Part of a small language model's weights: 16 layers.
Each number is 128 + 24 x the weight over its row's rms, rounded and kept within 0 to 255. Layers, rows and columns count from 0. The size above them is the row's rms in percent of the matrix's.

# layer 2 attention key, 160x160, rms 0.0886, rows 46-55, columns 0-159
size [ 87 118  99  94 117  99 101 111  87  94]
[[ 84  93 106 161 154 136 158 139 170 152 149 122 148 118 108 123 111 133 140 167 130 100 154 140 133  91 129 149  86 142  82 121 129 165 131 135 126 124 118 139 122 128 158 104 127  83 161 132 156 141  89  73 140 138  90 134 138 145 144 129  73 128 157 135 146 165 110  70 167 103 104 121 120 120 107 135 131 108 128  93 112 152 132 149 144 132 133 137 107 136 177 149 123 142 161 127 139 128  90 166 106 112 123 176 125 181 118  82 161  92 134 120 127 140 134 140 115 127 126  99 140 175 134 125 126 159 172 131  83 101 106 147 142  98 124 145 118 177 146 106 134 132 133  92 108 129 109 126 137 118 131  66 135 103  96 116 106 119 150 140]
 [130 107 138 120 135 111 127 126 115 147 123  88 159 119 101  95 123 133 100 123 125 132  94 157 143 131 140 132 146 133 107 125  97 139 126 124 106 172 113 157 155 117 166 118 138 107  81 130 122 115 127  77  88 117 110 129 106 182  92  97 105 131 142 208 157 122 115 161 137 124 130 110 106 102 100 108  99 126 140 131 155 123 141 157 122 135 128 127 109 115 123 135 141 111 119 141 104  86  98  67  99 126  92 140 133 107  90 183 120 135 158 128 128 138 118 139 158 127 167 198 140 113 120 130 110 129 175 132  95 149 132 159 139  93 131 162 143 142  78 109 136 145 129 142 157 126 105 144 144  75 135 144 130  75 128  98 170 124 152 129]
 [149 147 153 153  93 119 125 148 110 109 126 101 136 131 122 103 153 124 157 110  96  90 139 141 115 151 144 104 190  71 113 153 124 157  94 105 155 147 150 140 108  91 152 143 117 145 129 137 131 140 143 122 140 123 129 163 112  62 132  90 131 165  92 153 156 132 112 143 123 180 180 165 138 155 134 108 165  99 129 134 119  93  73 182  97 108 137 121 128 163 113 105 128 123 126 143 141  93 131 117 124 135 150 111 131 135 132 175  91 141 149 185 144 139 108 126 101 131 143 145  97 141 115 137 114  92 161 144 103 112 103 163 120 124 125 140 163 108 107 101 112 146 108 150 134 116  83 111 126 128 127 123 112 135 102 119 186 111 150 122]
 [123 170 104 160 164 137 104 153 121 150 117 102 147 163 132 116 127 150 160  99 136 127 105  84 158 136 123 159 125 127 120 115 154  93 131 103 137 108 125 117 110  91  66 102 107 136 150 124 154 116 103 126 153 116 127 110 133 160 134  93 130 130 139  90 100 142 148 181 163 139 137 119 119  92 114 110 123 124  71 157 154 117 167 123 111 110 115 146 102  61 137 148 131  99 156 110 155 145 134 121 129 137 145 105  95 142 166 142 138 145 161 137 153 136 158 153 144 164 121 123 107 140 152 155 140 137 126 141  60 149 139 117  97 151  86  89 100  85 133 130 134 135 164 137 126 145 117  91 164  83 113 136 161 149 111 148  91 119 154 129]
 [ 99 115 108 144 154 133 115 149 135 140 150 135 185 150  87  69 122 155 133 138 124 136 146 115 143 128 101 142 107 153 140  79  98 121 142 124 150 144 117 153 172  91 189 113 158 133 108 128 142 146 114 113 116 138 115 106 163 142  91 103 108 164 155 176 156 133  87 139 122 130 127 108 132 104 144 113 106 135 128 139 129  82 149 143 106 161  89 137 123 115 115 172 128 129 120 149 151 116 109  93 116 126 153 137 102 162  78 143 148  96 126 113  71 139 145 123 148 147 191 138 120 116 159 172  93 154 132 126  73 115 158 137 138  71 122 143 149 119 145 102 128 109  91 120 106  97 107 127 142  95 137 130 118  95 124 130 125 136 116 140]
 [145 171 116 133 125 137 119  99 109 115 113 163  95 125 153 177 143 129 140 115 153 143  95 123 144 128 141 127 129 123 120 173  95 159 116 149 170 102 132  94  88 120  74 162  97 142 147 115 141 103 111 168 141 133 149 123 132 131 150 142 156 123 162  92 153 124 119 158 108 108 120 146 104 160 140 126 129  81 137 157 143 104 101 119 109  95 141 142  99 114 144 159 127 116 176  87 129 142 126  90 152 136 118  91 133 155 134  96 130 137 165 131 195 133 103 116 121 190 133 145  87 128 107  81 154  88 146 119 157 118 142 100 121 164 114 118 106 158 128 159 123 110 184 123 151 138 173 126 103 129 110 131 134 145 131 104 118 103 132 154]
 [130  99 140 160 141 137 124 146 114 152 125 138 135 166 172 199 122 143 150 128 168 128 178 123  89 128 127 167 100 131 140 146 109  82 115 135 107 111 136 165 114 118 115 123 133 137 162 127 138 119 106 117 137 125 123 122 138 157 203 167 130  99 158  68 112 117 141 127 132  80  95  86  84 132 123 135 160 148 104 163 142 161 130  93 144 116 127 133 113 107 147 121 149 110 138  81 134 129 143 153 133 151 113 147 112 132 135  66 138  96 120 118 155 113 143 132 128 151  79  89  83 132 165 123 145 127  66 121 142 132 184 155  91 137 119  97 117 121 136 122 124 118 113 122 136 153 152 138 131 110 162 135 131 128 137 135 107 139 129 149]
 [116  98 118 136 113 160  95 162 159 146 100 128 178 152  87 126 141 171 101 139 121 117 119 159 135 131 153 137  87 120 163  96 110 119 134 102 124 154  94 147 135 128 157 101 181 134  85 141 148 130 133 119 173 110 111  92 121 149 132 134 143 110 113 156 121 115 137 131 163 135 102 113 150 117 157 129 128 155 112 167 128 158 154 124 173 145 116 124  93 135 135 159 108 139  98 108 159 138 111 100 153 108 130 165 127 153 112 103 128 144 164 103  63 144 120  84 154 115 101 111 146 122 168 146 132  99 115 114  87 124 153 138 140 136 110 148 136 115 100 101 108 122 109 131  88 107 145 111 142 123 190 112 149 115 158  82 158 116  84  93]
 [107 148 124 113 137 138 137 139 175 131  96 127 146  73  91 126 116 116 150 163 142  94 106 135 159 148 144 145 135  84 141  87 100 149 126 114 166 124 146 125 110  76 158 162 102 124 120 116 102 131 152 113 141 128 106 114 144 142 116 134 121 124 147 157 150 139 145 144 124 123 144 134 116 155 131 117 123 117 164 127 116 158 107 116 169 138 143 181 134 173 110 122 119 113 130 149 152 125 127  91 111 107 131  96 146 135 105 201 122 175 115 128 110 126 117  90  87 129 118 128  81 108 143 144 132 105 177 130 124 106 160 131 109 110 104 140 136 118  95 127 134 112 143 151 183 173  70  57 102 142 117 126 118 125 118  94 126 171 164 136]
 [124 135 138 104  90 146 140 109 100 115 129 121  74 111 163  92 130 120 191  97  73  99 121 139 159 161 127 128 161 111 123 133 129 116 138 115 139 121  87 152 138  98 120 135 110 130 146 129 117 120 145 175 102 131 139 159 128 111 131 128 135 157 137 155 137 167 175 135  86 159 136 102 117 147 126 118 115 170 164 126  69 117 128  95 119 123 119 136 136 108 107 111 164 131  82 142 151 122 107 102 158 149 122 154 175 113 144 186 137 124  98 146 139  78 128 120  93 119 110 124 156 141  77 125 142 120 111 130 156 153 110 107 140 129 130 163 117 129  95 191 130 120 150 123 124 120 108 125 118 182  99 138 142 151 146 113 122 184 134 115]]
# layer 2 attention query, 160x160, rms 0.0898, rows 47-56, columns 0-159
size [ 93  98  90 104  79 103 105  94  99  90]
[[171 127 125 178 159 141 146 126 165 152 124 134 133 139 181 123  97 155 162 153 149 135 138 139 151 165 108 124 111 100  97 135 108 132 147 125 149 136 133 130 122  92 104 143 131 175 135 126 111 118 114 145 167 117 129 179 106 124 134 113 136 126 112 146 128 180  95 132 114  87 116  89 129 132 123  82  95  90 139  81 139 112 141 134 124  98 156 155  80 113 141 137  95 129 117 115 160 121 109 154 150 105 172 129  88 176  94 155 136  99 168 113 149 121 142 119 107 109 150 104 112 123 133 118 120 130  95 158 109 144 125 124 145 108  79 139 121  97  87 154  79  98 126 146  80 125 152 135 173 162 133 118 109 167 122 133 101 110 115 139]
 [152 143 148 108 139 105 117 131 122 104 114  79 149 119 140 152 109 171 125 140 108 118  82 117 109 150 126 106 139 146 128 110 138 148 123 143  98 150  81 118 128  93 146 124 135 128 126 109 190 129 183 155 104  76 195  90 150 133 141 136 138 127 185 154 117 178 119 118 145 119 139 118 108 126 112 126 117 153 160 111 115 153 120 139 121  94  88 150 116 141 110 108 105 129 120 143  81  82 146 130 160 121 115 151 138 134  63 188 147 133 156 113 148 104 128 139 106 104 113 125 149 121 162 113 149 147 128 150  88 103 162 128 122 128 120 146 115 129  84 157  84 116 118 113  72 130 120 125 159 137 123 116 136 107 151 128 151 151 100 147]
 [134 116 131 195 106 142 150 136 115 168 149 138  66 155 166 153 127 106 148 139 123 122 115 153 116 110 120 155 135 110  95 155 111 159 121 112 123  80 113 141 103 102 125 104  79 167 101 114 127 154 119 160 178 171 124 160 112  82 144 139 110 130 136 121 143  71 160 128 123 169 149 117  97 154 139 126 136 108  93  79 106 147 168  97 126  81 123 100 104 130 138 131 149 130 159 105 153 146 152 121 125 159 136 116 135 156 151 129 152 111 115 154 149 103 104 130 135 110 152 122 120 152  98 122 127 135 120 115 144 126 120 149 116 132 126 106 156 116 133 146  96  98 151 108 114 136 122 154 140 173 115 128 103 186 168 143  95 170  99 119]
 [149 100 106 172 112 153 125 145 132 118 150 162 139 153 107 183 166 114 139 155 116 123 188 128 142 131 120 179 117 138 137 145 144 143 132 123 131  96 129 109 127 111 114 100 141 109 125 137 165 120  93 112 197 139 127  93 132 127 142 108  80 103 142  91 127 100 148 104 117 104  94 126 143  99 145 116 129 136 108  93 132 121 142 153 168 118 158 128  88 121 151 168 147 167 155 128 185 139 127 125 109 103 177 104 130 121 158 101 130 107 130 114 134 138 111 109 158 110 106 116 109 109 160 128 126 121 133  99 114  91 106 132 109 125  70  94 101 182 152 124 159 105  93 178 117 114 128 126 107 144 163 111 128 152 176 129 126 133 123 110]
 [155 167 128 116 136 132 123 135 108 146  87  96  91 110 168 111 138 113 152 120 117 125  91 125 170 127 151 111 147 113 112 146 134 126 134 167 148  82 123 141 114 122  79 157 125 179 139 122 101 147 171 129 109 104 120 132 107 143 158 144 161 129 155 125 160 118 131 149 139 161 158 160 149 112 111 105 103 112 106  97 122 176  85 163 130 138 130 116 147 108 147 102 109 127 145 143 121 114 116 151 121 176 121 131 121 129 137 162  85 142 120 157 138 157 125 138 118 155 164 168 153 151  88  94 132 135 166 127 141 179  78  98 158 118 126 143  93 114  82 141  80 142 187 130 157 122 150 130 101 130 150  99 127 148 116  95 158 117 150 120]
 [ 97 130 105 147  70 106 136 146 117 172 135 116 110 166 115 119 116 116 158 144 101 112 176 138  88  86 148 127 131 100 139 139 137 120  92 131 143 134 176 112  85 132 134 164 120 104 120  99 112 165 138 147 133 149 153 132 140 146 157 122  94 121 103  93 121 134 148 152 118 176 146 140 116 142 109 133 182 125 124 152 115 124 118 133 130 125 165  86 151 137 141 111 119 127 136 115 150 156 163 133 114 137  78  94 132 153 167  65 141  99 104 137 128 152 110 120 122 137 127 138 138 131  94 144 136 127 147 135 150 151 106 162 136 131 149  97 176 107 183  79 153 139 126 110 136 128 143  97 117  87 115  57  90 117 109 142 142 160 124 116]
 [169  89 124 125 144 152 119 186 180 132 139 164 100 129 156 140 119 125 128 132 169 132 135  94 120 103 100 138  94 169 148 131 136  88 145 128 133 123 212 134 162 136 143 130 112  84  85 106 122 140  93 148 137 138 131  90 156 135 111 137 131 123 119  91  92  78  87 107 152 107 167 117 153 134 126 134 124 162  90 114  76 126 160  73 118 113 136 108 127 125 150 113 151 142 128 151 123 144 110 133  73 128 132 114 100 121 107 115 145 111 145 158 161 153 135  98 142 119 114 125 106 153 140 149 148 111 111 126 111 142 117 166 108 125 123 112 151 147 157 117 176 107  95 120 108 126 164 121 130 139 150 104 106 171 131 155 121 147 118 131]
 [156 121 124 109 126 140 160  84 122 116  94 147 156 155 164 148 134 107 129 150 133  97  89 123 159 145 130 159 153 119 109 125 113 158 144 167 123 178 142 125 125  51 129 107 144 118 136 120 153 111 172 137 124 111 123 156 111 127 122 141 133 150 113 131 119 190 109 108 117 109  71 138 125 122  99 109  94  88 148 106 143 131 109 136 165 149 139 163 111 116 124 123 134 119 130 110 101 100 119 141 144 162 188 110 118 162 139 151 120 104 129 118 131 127  86 136 144 130 122 138 125 179 116 123 153 137 130  92 114 195 155 122 158  98 133 100 114 101 123  68 119 160 178 164 171 154 130 125 112 125  96 111 128 110 120 142 145 137  96 139]
 [161 128 138 119 129 116 155 100 118 127 120 170 159 128 148  80  95 129 132 132  97  67 114 107 110 156 135 170 130 114 131 100 159 133 129 122 104 142 151 103 185 114 144 107 160 137 105 123 127 145 151 149 114 106 130 145 115 125  76 140 119 146 110 135 149 160 107 164 157 145 117 119 163 141 117  99 136  71 135 144 142 117  97 163 143 120 138 212 147 113 160 117  94 135 147 164 153  68 123 120 120 151 119 150 121 158  75 169 112 145 150 140 137 121 128 141 102 165 134 168 102 138  99  94 127 162 126 136  94 110 149 120 154 127 121 152 133 126 112 137 110 117 136 130 117 168 109 159  97 141  84  94 119 147  92 137 133 126 107 124]
 [136 114 133 123 153 151 113  64 113  89 106 145 178 135 156 149 100 140  93 186 188 113  86 130 146 140 118 156  99 147 103 129 146 177 146 102 109 113 176  74 122 130 113 140 122 122 116 142 121 101 128 145 125 127 106 130 142 128 136 148 150 113 132 123 121 142 140 119 168  89 112 118 179 117 150 121 110  92 136  81 142 124 102 116 130 107 132 125 120 101 110 132 123 135 139  99 137 114 125  84 144 111  92 133  97 138  88 145  97 136 142 114 148  92 121 130 180 172 164 139  88 172 125 108 144 127 110 103 108 157 144 119 109 108  93  95 136 143  97  98 121 137 174 158 103 130 135 119  91 158 114 126 114 170 128 117 146 104 131 139]]